{
  "norm_place": "pre",
  "init": "normal",
  "lr_head": 0.00766,
  "max_grad_norm": 1.0
}
Each number is 128 + 32 x the weight over the matrix's rms, rounded and kept within 0 to 255. Layers, rows and columns count from 0. Numbers have three digits each.

# layer 5 MLP up, 1280x320, rms 0.0761, rows 959-1002, columns 0-159
112137133115115174132154167143175128128130125099154135201094126156115115126145098099117069185206175130057106185131121135133086126138187058128102166101129171150108118086149072137129114137100094113100098154152126121179076094207098205022160156136137064109043044124082098099114086160140060165114224153099141098127114114101129144196184131116195126132127167106107156117179066114131072117139088092105050128114139076160108123110130151132123147054109169124142101133124120145147165139149084
082187119114163103151122132117137138126146124025168075117104143126095120104132178120112078150151122085147146152145119077136124162163122127140113144136124074157170141095088065131148164149162072127101100129118151111129141155130137081137158156107149099099151126163134145130149110179120137160120096159128146126124089155156075137138170165144125103086139120113097153065178106115151126073199164085147141162147156112104144105146117093142130162124146135142106114121128154149131179112153142
081157062128190127151174126108118084148164146165184119120141125124106123124118126135157109168122157195133094125106127137121150187124082093134140152157103143126149127119106110144112145104159139106180212149141169160168108052118097132174115133086148119078151146152190062101144134132109141096138156132118153127098054121081113085138154114117145112121131217100086100158150094160097115090116055128121130162072119117117172113162122129104106115148136111140133055079058053120178120177166136
113111103145104128100092131147122088035050169159162148240106098109088174111196115129164069044119139137137102193165107069133180184122126180090122158140144144121110132187142204054056108199150124125084117105159135139115145144123123142156117112122131141098144071099153067072111164114095087099063055127067192126120121142137172127200121168133127138137188116166106146153122117146107094129147082190106142108115094165059085154126117136183233135069112045105154145138124159154110154129068116
105091119140167104112070123171048076120140164077157110160129153097183146134113169111177155124195102108093071146179099085108215067132071112140069082124114067073215148147103130163123118128183072155149087127194158140125144108114121165130177108125125136116173149159141128130109149119135072173142136131068143110132098100124202131150145161142073132146081154149081129102132085094140141094197126140158126154159153139160175160115145101130107193155116101133167066129181137121108155097137114
109095060106081125153093138154109154109147187122132108153059094087144128183164125056104126102110098129082028138044165107218145155144108089096130144157113118113164175114113134111104180116176149144159091123122123207142131168214112124169119106092127105155041107081096118130143109083098085151173112151097180133163063154162094138164139145186125152153111098105175127144163109065159064118135111072106156170159146133110075116197149213176148076086133139133127155124121104147138108104142118
118131100114119115107158165073109128152123131101149104103109141127131195100153135064127088148153117109124134101189108158224125147140095115115168156070102139137151068090147089142133094125151112133158147201146115152066061100133140139144150083157161145115145143118131113102136145125143127145117150111119111165165125146157139070141131145209173168091074182168186084150125101091070130116184089103093161118123116081091129139164129150156128099138141195150179100143138150215127098111124141
110095117132152152149142160048189089070169164103147124093159093106119084146158122117109116155098152183154124112112141146134131140084133156115120155158113098106130133147125133110077195150115092118150142074148133128081119152098109102114106085055093171104072096115157139071160106134151059113104143110108181152158167128148130112137124150139141128148145174192128086081135086057092134129116099098095117132152180055158135135130156128137072100148101139097154085131108084098099127148167117
125136124072112113158154101088142108155099142090163086101102138130083133128124118137099126079189116214124144130123064109192113167139153138139098135144104125099165102162136149106102106148139158137119129159167118072101149082156105164113102179114117085150146149107121110148109128120087139168139164099163145050147105184189129134147186097148113052120111112137094075177108105071140119138180098154125156129158083137146123119166117135183101189162114130074131115095148114160143162151125093
087169157120095137097102115094076119165110161141128081106133145145066099125120113120098186133113157131139100119120062090144119102142147125119087153122122191103141141149121133130139123179149126145127165079145158111104095119135085151065124194072099157118163116121120194132127139125127009178151114130126117169155056171100107096122130170107132165106156116153099127128128149081178105106165136167150055206111136101125096105182146157149089097166108127116118081167111095183087126106088119
121147095080092156151110104105144132108137135154128123094195074082148112120115131137176114085135145137224125138132120147131127175064125153105188133097179148146082137210133139072107180096143088068052129152175145091067140085156107102147175091090097083081127114084147136157125106169207125118043178079141105106097159142110144117163157135162127127100139105206115154146117083119112129088145106119163108116095156109064158124155106134115157098126115133118141148157144097140174180104125121
105123125164065133137158185064075133107077143126143114152142137109137131120166129094133109128124140157158129118091086069149156142139133147090109180092144129121142086091100145098094175112115140112094113075157126150135171116098119112100090125114155140114092125145106077120158094212179115113087145142089125147126171136118118146108169131105149115100135141190138094127174171154130126124250118114096153113141077104169175111101136139103186093127147142135133138172132109128117125170152116
037147091152125157134139129147149106107208147135148077125127159050129133144163167074099086174155148100070102141140076102104174086142092114136066111032115119148118117159180178075115167151228133102115086061106184179113131102148077122155095139072166086103201144103211136087112171155090124175091158133105191166127096126054128121158177122190123106143149147141119115121069164087142112093126126133101114140125143135112202177130106109159108132128107170136099080095108161161161136116149103
091145092137139126048122128117084097154169139128136172120129129151154124131093118144136145139147096138130105153160128079135129066111206135145093160118119207143128091111096133122146185145121149117142124167144139160105109108121088195056129153084157115144058121104147123106123081082159090102112151148133074151149130162169141123140096118079152115160114186113097098182105167089134095130103129116118104129097145110160123129107141175173129126048097103148144083097131154078108170208162123
143171132138140167151112140135099103150103152155147114117128169131111116107145164152078109087094109161181139147151117157149093107138119101131133075125138099150118066142178146129118126150143098130188140117099143138092159080148137105129133084122114154125122127148121148114097129105064106112126140126116130172124098150115172144140127151101083069101128107158107119166086138071122130138107140132132141075080151114139191146162110109145135112183131137105155154104129125142118150070134112
110109127122097138091154144132093165071057165142142085127191157114068104171141193095126104125122183113147110135127111137107188106176165138088148181134154139172127219140092105118038121139103160094166100168124135151091149124095111130135094162114101117139178132058129117152159132175165108108082078150143136160154121159068087107085183161107155124119151107178086156085115150152092143125116120101168134166151128081095093003163122119119123061168105110086131140177132069121110156045130107
100105000071095145089086118117124121113144118151093088119195149133159223152138178071099147212119123082132148096158135102127064115125189126114105099063097153164153146142166117148070054137128134103146141166216140125098075155158113123111101161110152084132122078153098076065139067117166060127135151143107142131143164173129156127124113101154138099128105139105089111116146153139197112141128108111133108222194112111145097167155107117199162134078111124139171156103122142091161156120112103
120129052054138135133198184086156109106098115113191072188110105149166136194153149208114091122172157185103159172075101140146142108182095210068169165115118057128117156097174131125122108165168094063142133106118160128114124110158141077143095156120137125085107079172139163139206158138122113116160089138022162148168157080129134135090173147102104076121072137148113167066139074048115169097148073122111191109143138192108112043185151156164107136123166177070113111212149048132114143056115086
139076136083079218116131105100076115096155178092176089148208107083176136159178070113170125222128106145167152175102114106123092100117182155167169155148168134134138167121142154078113145130143091112118128093171133147144142070159078114116118086030176130150119065121090153084151146171170146115129171156092112136148212105109130151127135160173103136117112089152128181117146084115112127122108086079117142104197140120106148124114145152083170094066114168165116114111129119102095177139089078
131147139105123199119125148159126100027154153120153108203081131112134175097199185119123072171168124114150125108100056126152119123122129074158133152119162169172094102095128111095077120124148135082093148098146141124133131114161122097074092155091187096145056145127089163114145133140157117107108161192106104111153135154170136181126060178113092116123149135149092165117116089114119109121156143101118162107182182089112177099167105160111206171093101133123142093158107073154109096096144068
141127103134134172137145196135146147101152093102141133135160101093102149102201127134143116170119140120164132122114096117072191129108176156070147091131134107156102197136131162126171137122145152162096137069121152074073114144172120076150132088150139117115107117150147132138134068147125089131071159214156085104134137090108055154144147180121124104080114148175099155107164060110156167120142109188170144123132166128108151102095130127124175116118120114092104090135139103130066203123147098
093139158105113134122123097064161156149090140130174097123146166098128164134138135152096088132109141141181114161098125164131123057148086155089123177135144088127071179093114141109120165103175119108140121110171174109115129102147124105154118137134110177130106156102126136126116151105120128076162151134117155149098131148141072097126101109143142156094129142129109133102100091145142144096131152162154142109106142128141154112168145133106143099151134102117142100159154093126126098128204130
121097058147141124096135135130125169152178114150162127121090131155050085167102112142173105212178088095080102153129155175174159093154121142109202132132139181086148163118116089084150105146210121152126081116145127090085192107101129119084145150136144175116182135122140123129198089168082041180167149125131186111139117101178136101149115142105131134132120173166179170114128152131108103107120091139150088114083152107104076110122145107120160176116159111051155102126098136196104175149102115
137193111143107096051180126103170101133082145090160094143167123055133092187102150151123113130126118100127131188127106125147141124116150136122143128179137116096088182108153150097155139146161154153149188184153124136102159099146099122112126122153142120120143115137198144159129076129111143166118162200115106138125062109145128113100138156184134104078149105095106188154079108103072111077194136164151107149144073157131104109118126128128177139135142107107133131142095160158077140131079123
133103122103129185107172151079108156082147169124107142168088147132169104127125118079129170093200159180131157116065102119103151163153135138141207104083130104161119095150146155093114097139121110071093110102153141149095179117158134129099116156133138090125138121072173120140164132155137161063133198089098147113132106093148061131116111147134094116163133153102138118119068077149150100127138099037140106123109109105145140108117088151094116113126113181097155129164138102126112134109158107
099088087123143121134103145118104095128132149021159095134187139144155138235152185097113104093149143195150131145137131173160122068151159146131114156103169073120129152096100153141088142171141060123117086081162122096100094150150092175098131139158129122133168085139127069082130099150085027124122096072115158158121164088087104125131137173074116141099121183120152146159138105126165145117149080177122133102127175140147103112168122097101158155143135122081152115107126094163162055113111143
106193143103132151164107096115137108125130139157159139153066139094134129135140083138121086122219108212133093122176065046134189155066145147188113131117104142131194099189187059075099100092124128149074071115116166101116084100129150167165126162124136133079093094121164135116107093092111090109146192147064170055154140145126122105165144140069119157100122193098074141155131154129106110097140115164155092120136132061109011139161117119154091117108099145125169118128082159167113219167153121
108134102151145127091114147120091141151115130124126113112145119144117155116113138129133117164125034095076144118156147144112129109076086142132113116117103108089143144169126130115102140157181097140159162169152172159158092131130146146137136152149118149142122139083112122149116088118090127154130135118114096136119133099135124114155145152161163148115167148128126085095123110131102163101128118167156145151110100131073124141147163132148137164146114138130171111127065145145156142107127118
095186087105155119138142121124132028134120213129108157150111148125154167148121077146100055134074121194103082156113125137161098089080105121118136157139221138118099158096093128142165151147103118112104127171144144152115113131153142130061134122144149137097121163113122087115145097108152112141070158224138151136122130180103157197232153133073113116122127130144058154110124120139111093090080093107092135074075122074194117065125113170140144126141097149123159096136150131140070159105102141
152070151137108171156137140124173132105152144121154112211148105175164147167197181063128093177130127158146038188129129136111139145167151095145113127065201199129167177149110175117098086159124126143066168122121157119152096123124113136091114149082127168151120108158118180059115125115111071075109161143118184089160147130127156153156133150113145135149075180115117143115110143068089137097144082155153175143085172090114133153114098106201155116113098126101100090126128108133077145098120107
122116041148131126119113136045134093160078123111188090163171125150150192128136151174105103089079151118205125166170128090171183120069164159129120136126122106109164176131148121075161097170182066123118082134139131152140090136140097105127128097133179082097116146079107140117158175153122115153076149127144038080120111165149104113153131154119137093126140142162131206124149134142125140096176139167143100119113156124149109086168109164222145118157133159097128099175063146121116104120178101
060132150123100118099144170172110073152142107126109127145085142117096110158180178168078115178154152127131150176144167150162144091147145131128126208147144098136095217135121160106062083120121169107154103150158135179108110130141144064113157127132159118076108104127149120070131159144189135128069126149166085091131109155114191067158124172118135163073098135100063098113090128118242075095126100154115145098199187092166132108073117120140105173113117168166144067100079072153119101121174133
131111120107112133097160155096092099049162128132117140188211177109124124143164119137141122133154172127101138159104149181146140122096161124093185139054138094147112106089117175101090124133154102133088128152141121181176195099143128138166126141128141097122159095145113086052125153151158154164138167089117142166134106121157156167128165145136145133099088096147108176095136060116137168131173158125110138115143147176117103132108126145147178100081127197140150152034177146199100133097087128
104149169168090122167101098069141134100070103123115109125143114134121138124125127105135139094178144097108132183152137101145099139131186114134146122126158160155164082111119139154108112125178127144097141102135130102109126102147127121132094132126128115137083118101157106138109038112161169146160154140153133109120079165111138126133123155132098185115125149141146137183089158106153109102161086154093157124104159104119118103089154114154119114134131113143123114091159137161073173146084138
141186111109140140137175064142139176084178133100119119101182116105131157136189127073143096144115177083172105139108071118149122129095115094108147130125145122191167190097155125090110190120115113128069171089132155149128160079154126071104143159122132093118058094141158134087133134112138135078108154189084143043155183139182101084127124193124094126157218168128121103063143124131138103098203104134169205147077119121133175145129128129145173143127129129073115164154110140127113180114123131
085114155152149131095189122088094137153099140135126137189121164131036127076185139192114129142105095151125090162150119125127141082078102103117127133115136122162184149137083138091108150194159159125160177094156151148132029117110160144142071193106125167147131132122133122131104076106091108130149111125105239133167140150200156102144121113104164139097158128146207063128087173141094095120122065121086130155057112127102074109121128142129112123147131105120120115184125178212147113101102138
122174124107106156189113105156092102027144155158185107174113128100109109156145122075113063112114137142128147080088116039193144167104108093134124159152144080105172160124187147098073162159123120104077147157170125201159132065169108153156131035141152124140090141105088067068160135147193090134135107138108108097126188134129088196143089142127095088112129193078125109136228095090117057095116102115148178123059123100131148152173166109176117096108158105111147122114075156101130095122115136
111109032089184141129113128148139110070191150125162102119146101105135092172144114155133101111103076083137093132072098135129143152143123113149120136099155161087142107164120101079159125154138134105117104171090164146122115153096126100141113129098171130162151128112148110100146167114083091146031148136100075105147125182140121148157141129070091135164085114158071116092070159128115125092116114193112143102142131098137199108121140176222151123104140137190091169148121094150036117095074093
119151105087122103089090175188113138155131137134134075155136168125075138161164138166158084112134130132108071122138171146117133151129118149109081084123119081114103166127116118118100163168144119153158123149127144104150131176150130158092139139150120106090117138132115114128152142168123127129166112122099095130162130141090146144130127141114158113124138153144155183127165093111159125117137140136115087124132138116179088104157137183134149110119116126088145137133109104092120106036174090
112081139162161148119140132114110090117109132116105109120117203124107122122124163160134128054119029214125138160034109144145133102190107084145129111147095100122123120075115164154140182167149065139117246074149140131129124072131142136063113173081173091086154107120173146115196147195154136093081140134164155127119106112093142107131084133182144155132178135120168095163177126096216133096104108134146128124145079123096167110191101195112079172099108113123136074086094161163116130093086093
118131058051087129086100110170145157188152189097136081125128181112070127151126107121162099150139108129143146122167122161132103107156132175116109155141149151089100153134102175117055116113125143130114183206127137108091160117119072124109150131140154141114089160101117144141106123144188124163102158131129127134138215142168097100128126140146132148121093156090153076160111114162116099107070142132120112154124148121139091130162143148164123154162147174110121120114117097113126148090132121
130135091096067106110146141087164108169117120157111121107107146070107172094126146141098162065139143127122122119188093090169136129082108064179097141128098156178146123145152077133137135185184120063139132169093145100051127134153130117152142153177128088091131118061137065173131120098126067211154093085106092123153112176113142123131161137154154133171132081169062137150165085080196109117170123136145116113055179117077133155156116196194138142124137101100130137105058094118174131117050118
129165131098145173110142099132097106147121125113152097121175160122137127125120176106143116180186116131120128178117139160118091150110177095115056108112099145095140091089163192160088129088121139142156157125108145131129050055115144148109123157080137099108114125165115128093106127136165099125139160175129080102157118156062180143135063159176153129151114131136124162120134143128096099137114119096065112178098129112151141111161125145140104123107139113131127170149133106136176141083169142
142170122088079117106117150072085104140071114151111110155149121106171172128111181072060149111110109099127116124187046064137212106116100049014138143127131113078161136158189151144104099180183131116104220107179135132176083086124095182152079161174141143101106092118129134059129161153119102081047130147113130077172125089059103200120081136093155150104135157136183096082148137110150099116158110202153148159168075137148136113174144173172154140145138140112154107142088158123102136157137092
# layer 5 MLP down (transposed), 1280x320, rms 0.0652, rows 959-1002, columns 0-159
145113112181167153154224209143127081140184099096114136177021150102164143125077133069086141136154176148120203078154091132123119176160139124155022142090152138171105106080138172132135044121056083086145130171093187121120132108180149125111174069155125171131076142126114118170132131139163071142073157118142149088160090029133176180080182160134102192085057145159136154100064165181121117101139095107060163179148168135194130180080118159098153166059131131155108110126130178076253162220151049
137094086099117144046183168105145132155080109171107149160091132159144089143104120132166133178130093161109142113107124149137137104104153104174121123090122133093138091154177126202124130149148133153156137116187137110069118079114104117168113184109104133135153119084201134135116133095170068109111100087102117145106167138132150103137109125132142154184129128143193159143114069134099124159016089115160069134092107112170123117137120154126131027096111112123158119116153095134097146083113125
103161070111155117174149177069144130201083123161075125153118096139084113097106182116122120147127178097150120104139110126131108136061130115201096175122172112156071113178107104193191048153161090231079161080075178150105130125140106118167071086143163144125174125176184135121132123159142150064172100157137130162128106154206176161105124117094134072148140156181174094170136076175149199170172090116079086152174152108108084139146123134081072129125145120110161098094054082181122162102148142
187088102168098206109163069072116120137100115195162190102103121120084048117139180174095106096167111179135177134127093122104084098107099084161137157178126076161166139130113126128161128114095106145046125081120162119041132045152175174065136059095122108202125128090082122120072098123151149073136132118088141065116139022136143114172141160141147158126114154128114138152104063150054111152083087174128061191071146135125101124124166142132112128121082164125173145089123121154092103114130142
105150091163125126130221141166086075093132168103115134093184143120140120141110108160117117109150157139133066085070119108091171119169081090141159137081127159114089167057081168143091122119171120155118139103144126143128189169097108104146097166170136116141085085128134175094100086085177136115092068096189140141165144110191094223098110137055151171104130106152154048141082171084069099148117126162116122125124086176131145065171142131140174059125132134156174142149131127086158161130093131
096124133093100117158070136120126196149106055129152178132092089097108136102140137067095096162143137127097065155150103094105190169126109087104070105114129067126131126172145139032139084137111139181178154139158152150150095226118111135104161133185142126093146085036178156153123106147153176095058117107164145119055109158137096148131122091204113120081166135156181104114188096141146154112140129135110165163158179140176107169181134104155117136101133095127117072164184176103133149129130208
122146130110164122112103118154154134063115155097153110173133189153122088103121115148140117143115118171084104116111050101120131135100119118167191104069116113181139097162128139084117106103175082130105115129143117137182142146085137117126068128106085154161098167146150155139132179130141094183164136153149176101154112189140097140149146135137110133102135166086156153136041182138165131142128130113132116107143174128103147172130133077185080102136102123135118148145155114139147123134124114
096167154117144120114154144132082072125131074127119101140146127127099125112140135132164128146120096134142108136152128154135127090123128143156174102168122092137134175148130101081137158137121086157091129127179161171153086119121082079081168119113139117141075138150106140122123102143140108139115078131142123168115144088135129116141163126109176155155129148102094107135132142122116117105100146161161130090169144154126085162111125133118115142088131090094151139116150152170164105111111132
176093113123129116155096103107153134132066143095089114055080088101098120064109088130155131097078192147117180114181069158122119184149144178197131166111110127119121106145185123122141078124151110176136104160116116158147126126120116121147116128152160105120131172134093091159123140066092168161137153105127117062158158120159103097109205105130107104184100090172117137158130121137151080193143141109125132106196101104166089091206124070129094142139130117107136109091129103124134106138114137
133055053187123135097154106151088152102119134092112121123117116196095172130099113115140135107158092161088125145149165151177132120128160220126158169103144127134127126124116141139119113152152153098145115155090151121199098158147072108111131104087209081135079138082131131117109200061153115109191101176051142132129111117123125087136116180153102106080130118133127126122173164145138202136073152115109174151066129117070145107116143109144128158157140084112109106143144078165142138105195063
133134119123133110160116124130074173113160128155122101106131133186067125061158129141168149123093125101088140086069098121125121138168121098122083137082140148162138149138139131098171039148085119144105152152133136093091169149183120129125115067123165152139103125136121128139149125135167230149111190138130087086124164156115081131121131056136148157113166150117083172121109111117097108120131103115119088099158103135157186142131115158125138073110139132094149155146135109104160091143114112
158135113102123162129098139131110123133113148129136155148117144121109134107146118107107107146132139094163111125135166106132155146141191113149119135115105122139117178071109113110154100150133149110137152123113131125157108088088171094093140116076107105120158124129140150153131115109133120137120093142107091148151118126124138133136119162179155082158075141151188134118115064144107135123097112096131110168148085138116163157134108127102110129115096159105126132131151076134119141132153142
135075083058091161175125032089151128168105107125093144096128112139137096132090173073129137113082128121159124066128099144061150145091152107143085161121202173127130090146079080125075078030109096112156084135110151173108092130112121191109060111210070185134163131154131170139080165151159195126109221148104113139112138152092119147130121125103064167161130121136119063132130090156103078136098166080124149119166137133134115165134144126165188091121124121151178100195147164140083120166130096
086108161118140155150164070112170114091113121130098098152140126165182144143113105133112150119131141160159181137102121145146120110064058161139115144140101120153150143137158105163072087164121111104114167125141119131096118106120140089180132109153113152137102099128101112107139194121073131151116117109121177146144160082087139188152163105176142090128133096122107141095114093148124136148086168120169068089127120131117116148104135122157120142177128142136102146106121148118144093101094138
079100125081096161166113125146165143154151135116114159099066098101127104189129119159131156083123099123140097071114106114121124157116112143145115111105112124155120138166085134109140128160096139110107102111109177131151082119145140103149103089095089152095179117142146141139114133115092156107132141136124149138070140132142132136113154113117144169095163139149116092109084109106124119093116096090083100099145134126113096135141118130129120115112100144114154116094122179139119118112111113
107144101129113092127066059143220123073136201078145124151103078154122169137062101167155148130159117158128061091089122163108109132044159125074183130146123109129064158170163093115187133155060086117144149106166156186125115080126125038134087118136143129142110149094109154185102170155197118123112147132137152004101090135116138209090198150107116128098151155088114161116082185142132140119173142113208130097186052148179127157099117111156128082172125131030147140134114112204081142148125110
141092167128109147143169117151161123157098189099173088136112168168139140148171108180114080082141121106093142095199145059091113133098081114109144151143095171077132167080131103116082102129087078169183145126153142120165156084109100086174128070113168106108134083134106097122144091161169073096129059185054131115117186167156094143124168113164087080078115103070168187158112139082179108127122100145186149130132109098095116197122129220060099094115115097152104149189168130091092091179120204
186066133197219172137164194084213127122073097085120061163153056163105079156112203124090128055114166117164184124156130150183132154144103111153118175096106154148153137168157157094118109194115100137128115131091213131133074107070120182110127061086185064199009164116144089123074111055135090103172129106132199140117136157167155085181157189120136197113124122149064087123065117081121122175124156132159106143129145160125115080119126116106197140127110215201136129148133127116120143098151141
103179160192140128150122130080146137204142128145182163206107129149095130063114146080115183154121099148116204144107084143126161115120160153085125119121107130129129156116201090152154160148135127128151162090089149203158067161139119163152101165137166104129101127159195130128128130028114151108120139139134142087113091079119167123188155146093136120093121140120123128103123150113143095070119130096143138140113128105130060121123143087142140158180132131144165079100141102186183128106145113
107166161089115199159176098169107149157098157166114100149118175108105125157145184118122074093121109117106134083167119183171131147097072155143147048141090142122155179042095107128081115103165165109117156129101182165111152175200138145104114154120142154147108124240114157161148108151103118095208171181206116110152087129200173136122157166169134092120182158127174117122136057153109102088127100156149150140117142172094073108116137153147094131096158051174126118143102108096146134139130098
153168145094175110148114142164169092183103155106127096121147121134111130112124138145090144069129153120113122130096132087097129155122097109125109140150117126106106133125103138123137103105143121205130142165054128096155155117117169134168083089147121152123099165163108099199092133086114171168175084100135152142125119133107111176089137083114168116080111161120139198152083118172162123198102152159125163182135112158099134139160140156089142116139121136177089147155127134056094146151172166
076103099135128155198144145122176098139092115164131115133144142139134128111139149087108118146161105083104133096096149147119143099125081116156107150129157132130162134151146156179090134171118095128082111124093149201138153105094085106089167139101128149104181134136126152106145131107136177102116117124098125146158152125116106086142093150168108121095113157108099176069159153112129123105098129142143138090152133117103131090135160125101108148119143164107151123102120140159105131160099150
147167118153112104123165192076131097090114184123125162126196177120133159091123016106127106140094098124140163162092153112128107136193058096156090122096117062110074143135121156182167144102105080104061096145095101139160163101102145158135070135109146166197108150141125164143063159044141120141106145108095097066141113147159159151087186190200162164157075098054138188094193142106063157127159143065124124181162105165061092118092127132140108152151107185088111083181082077100100144037095210
070132107114129102144100142202090128123113132112122164083084128111141137089119130150137121060174108183152173141118187159138126125134170115132132145143156185103105133095073118194078097174138119172095101099094110124137117122147100135176093110102178142115147166137095146137126151122150114066159123071195152096117124135069166117117092097183095126089107114158115093124155152171118126113096129105133120089155182132149150183139131160128102127127138110101135100106150153129179142100126147
082128130107116139116182096116105206148166169112119075170132173107138139135199119118121114121143137136153101141117146142076112106101181084105185104123136110131136121143141098134126151123125162139113079151137180097162124126120133118131106088159096161068094152088122104145141133178119116070122075184134102189151138139131087114089116144120177079119163142169147090114147097115132143065107103162146107110100189128130148128143138132082137137140109128128143118188111120165150146066141162
104111223111181163101170072179159129094105124116103128139119147140096140174131117204133111148160067089056101114127142107151130097061134146064165084091187105088095132113094126180136078120154174164142144171136181082203175142119136128179134139100109172199147088163178084152073109108224136158169091118074142133119115110111155059132144124048159101139148111074080122138122113094123103096121096141133159076146176093101155114145137217112133108108129116105155127109097108147100152158133135
127108154126147141111103052053168067155173149122079171144161100175158105131148117137162094166140100208096129060136113170042120088140046055095110157156155087121115135110137093130117077149149214086055081096168141124084140093081133118092143060181132084097085142123143145124152196121122205102120179183164133105088182126107109194119129136151157136116182161140077150078137111112078155120123136079186138135133130121121137166152139124157103121104131167110149083119125127096096142085129069
113121155153108113131125103100128087175099204110118114121125114087133101067109127123107157099149129151105151121126093126133161120089096085150159122120138139128145113084135152124097092131166103149114106110074129145125159123147085134076114101113129127108140111116082143095101113072150132124068152166159133141200135105133148122175128153155148076120125119131121113172133166144143110138120117169105153136103158113119161122131160098147125114092202130123113174160136155117157114117108115
147132168056051165126063184014118148119136181105161124103176109118127067090156139146109146152166108090165198064073173131125103126120144074095099128127124203112189160132150141141186116063142142188144121086169147101114130141104123095187148111133183054106103179158143152127103140120133172130176093158089163081160117115166147091098156130154093064115142110134056155096122066159132169164142151138147143083071119076104093065120119089117120175097085107152133093146131124106095086064143195
147168159106136151118157099192098163211147115093176145079132126104125125097098134075076082098132181189106120096076110121201183110099111089163146120098170102093141147116132108123121129126139037151135116126107150105140187104162135172134165178104139069210134187132083106138060108100152160173145137125104153095099099146078130126060176103109136154106127140094111140065119109147096152076175138173212117070179136156104139130127134127168153117152108104114120123137149091105118194103128202
151095115116114139149155137120114085055097125176126162100142109142115118078116189107087129120127122112072106150156170129111165132133134134167071131132081143110136123110136077106188122137151123110098158155119145120110160157160131067119125094184117074118073083145152139106096107161106139086145140152156129139142140100107130134092090142095115160165119126089117172181155173103153155148144145138108123135111144127142154128169136124090106157146112184156062111134144095116172111133202149
102127140163155170117155099114132130166059166144123120104056147182138073110133093136119118116120151137068184148161142131203133111091130093084116122154107112131139186103150154036081112137125152093118188150135168156127209161088159118099182130099103118144108186072134141104123039074174173172126135120156141143132088117117100140112156187138125165112160082108145151179200086143107134108213136112073177126159146120119127179088131129127106110118123163129136101125156123076082145109135141
084121097118152133187135127127094126139113154100148124130071168193140166165145068191151108161113090094092122147157121123085112112161101143145114122129154164113159100128126074135123136149072139155116082148131146111152171110105118136104053112160093188122151195162132062106115201133171132091135154182137155092151130161086167116119189088104117137149113182152110103126113119168116114076159107164106092163158196113096144112080131103097100157118094118180104122149102040102068031156126115
102150142055178144114133141169088126118136148173121149115067131118110131103150107093164120160114129164148117142143117111134099120171126143126131159138129127106116143085149149099093138085126113151154158159160107119148131172133145163108124126102130129075164174144080180151120164139080082178129073136052135141143147114148092172120180133078154112127095150131109121125194081135097102141137173116156136128183172154172117144093129129151133127127168124127117127163093127083141096128183094
147203124160120121172147109130151167131105171080112141181157104098138129139116120141151102112108131108130089105159105182134126168132114135140180108148145146154150119091156141112092128141106105134125146121056152124076104125104143141131094161134077124145095136104104177151062131096120143103112145149143148139120081106153151227186135097112070161121169196172072103138129121169088078137112126166148163129110135122143162171065144086126106106149098085144076112140165112094152115140130113
155101060141113171101102157105150119114096097169122179135140090138086094109194188160137118138097144076077158164142184133198126136104071177082132149086072130115085082116161144141157130104143074149147143142129092155131133106150145179140158105193109127043120115117122170189118120128128101127114116082138146136156124162135116139145148142133145154099128152141092139082145153076128129148120137129080111096135094146129133176077138119099086151092169194122137178111148136081198142111185164
145138091154213079109137145138121138103102109165126136168121086120125128111172089144136200136112174137201153105123141171160075115146182187110136135190162136079096157110049098114087129106129148161147139158189130075148082143135090169159099072160113067077169154139134108068088111127159095149104128114083116149132086177143132089125181087068156138154121102152104107108057161159097193095129123192126140154158136162161174139059130178085185134130136117144169131121098132185134096132142118
157054134077046178176101152125086157146115133145138101038171177168088201131171110183103136149131108138065118091155144068105083133116095076198116021134127097121144075166202128134152142131089115152127116160105135193153118108073123139114080060160175194160148084137202088158181130138157047052138108170148056141169173182166134128103119138118175172125060168142149103160162084129160118110137115067132199148116101179130094133136119105134139156089109159137140167098170132088134134155059104
150093122216137105110151115103089170075094125120146147134148091092082129123106130107167154125108112110119146147130081179154124128065144130155165131154146162138139134180108114125131154087115103141099103122135067131148107098181181142123123119113154145102150132146141126127129088062130141152128178131079145141143104112183093131148134141118111109166111124155129166178119125156103114170098123147118111128113078120083144125103134110161144117164189127139104163103152111151104165199093124
130114095131132101160095101067167082095076134118063084125144158076182127141202123096142116148165106192159174171130120128134124148163167077107182157115063106180126164056177157191133123143159137166112119100100157166107114121143145093163157154148116139170051063117155138112141115123132114130118119095094147199145162122141120128163095107104089064103108123119103131095107133111143137126136131138139134152200113212150166089145135176091085163124125130119101128103100140200145076058170129
146122187165157129154086137091142085083063138192175141154092090120150063120190129120100094116127160154129157148128148163148139127073120083061113114151108123078106096099129097083124116152120146142153151123119140089093126169124116110122135126154151136139092108158090142155122133131108104127165090167178124117150094131160174149152116137113092121172153083163134116138096133127118148160124116136137127131152195138145130124104148148119107082150134090164154120137126126153161118181114125
080095154129145093108114135151127125153139139116145131057136159154182154157110156139121134092060146078180154162160114125156136160146164158120111113155105093065075077131142148138118105077113159140095122137180182161144149153135137066155131151138154148133116083177140061113110145045106160161103155157132120097084153164119086162191096110154134179106113108154111135108132132113116143126117146084073172178171149135145126063079140192146113147167135104165127108048119124126144153131124085
109126147111106132153164099112167146162093141133110123177042141132141142183139133093122165129120154145101160109103188121078134136107171143166135113092117109150106134141171139117105124147114089170153147131130144070145096111119161096121138125123064136135135095130139157089097141138148172125148177120128112126105134135146160155095136100136113146124114156122149146094183092145086136119112167109073112166134144129122091170175128205141129144126096123115151185127140139099159143099147105
108140102125090165175199090192160163113117125146157097081152078124135082139127153130224103161073108135105123158139136134073069140099161139078147111112156152080139137150144200194129099152118100143110134128110141158198160092174093221114113145173133154118108158133136155130141137118179101128115095151166106110106134141139189130144112172055105145106157127125159082130125132124126150049131133098171122142148089135134105169098135116180073075119117108157112157119146142126048126173169061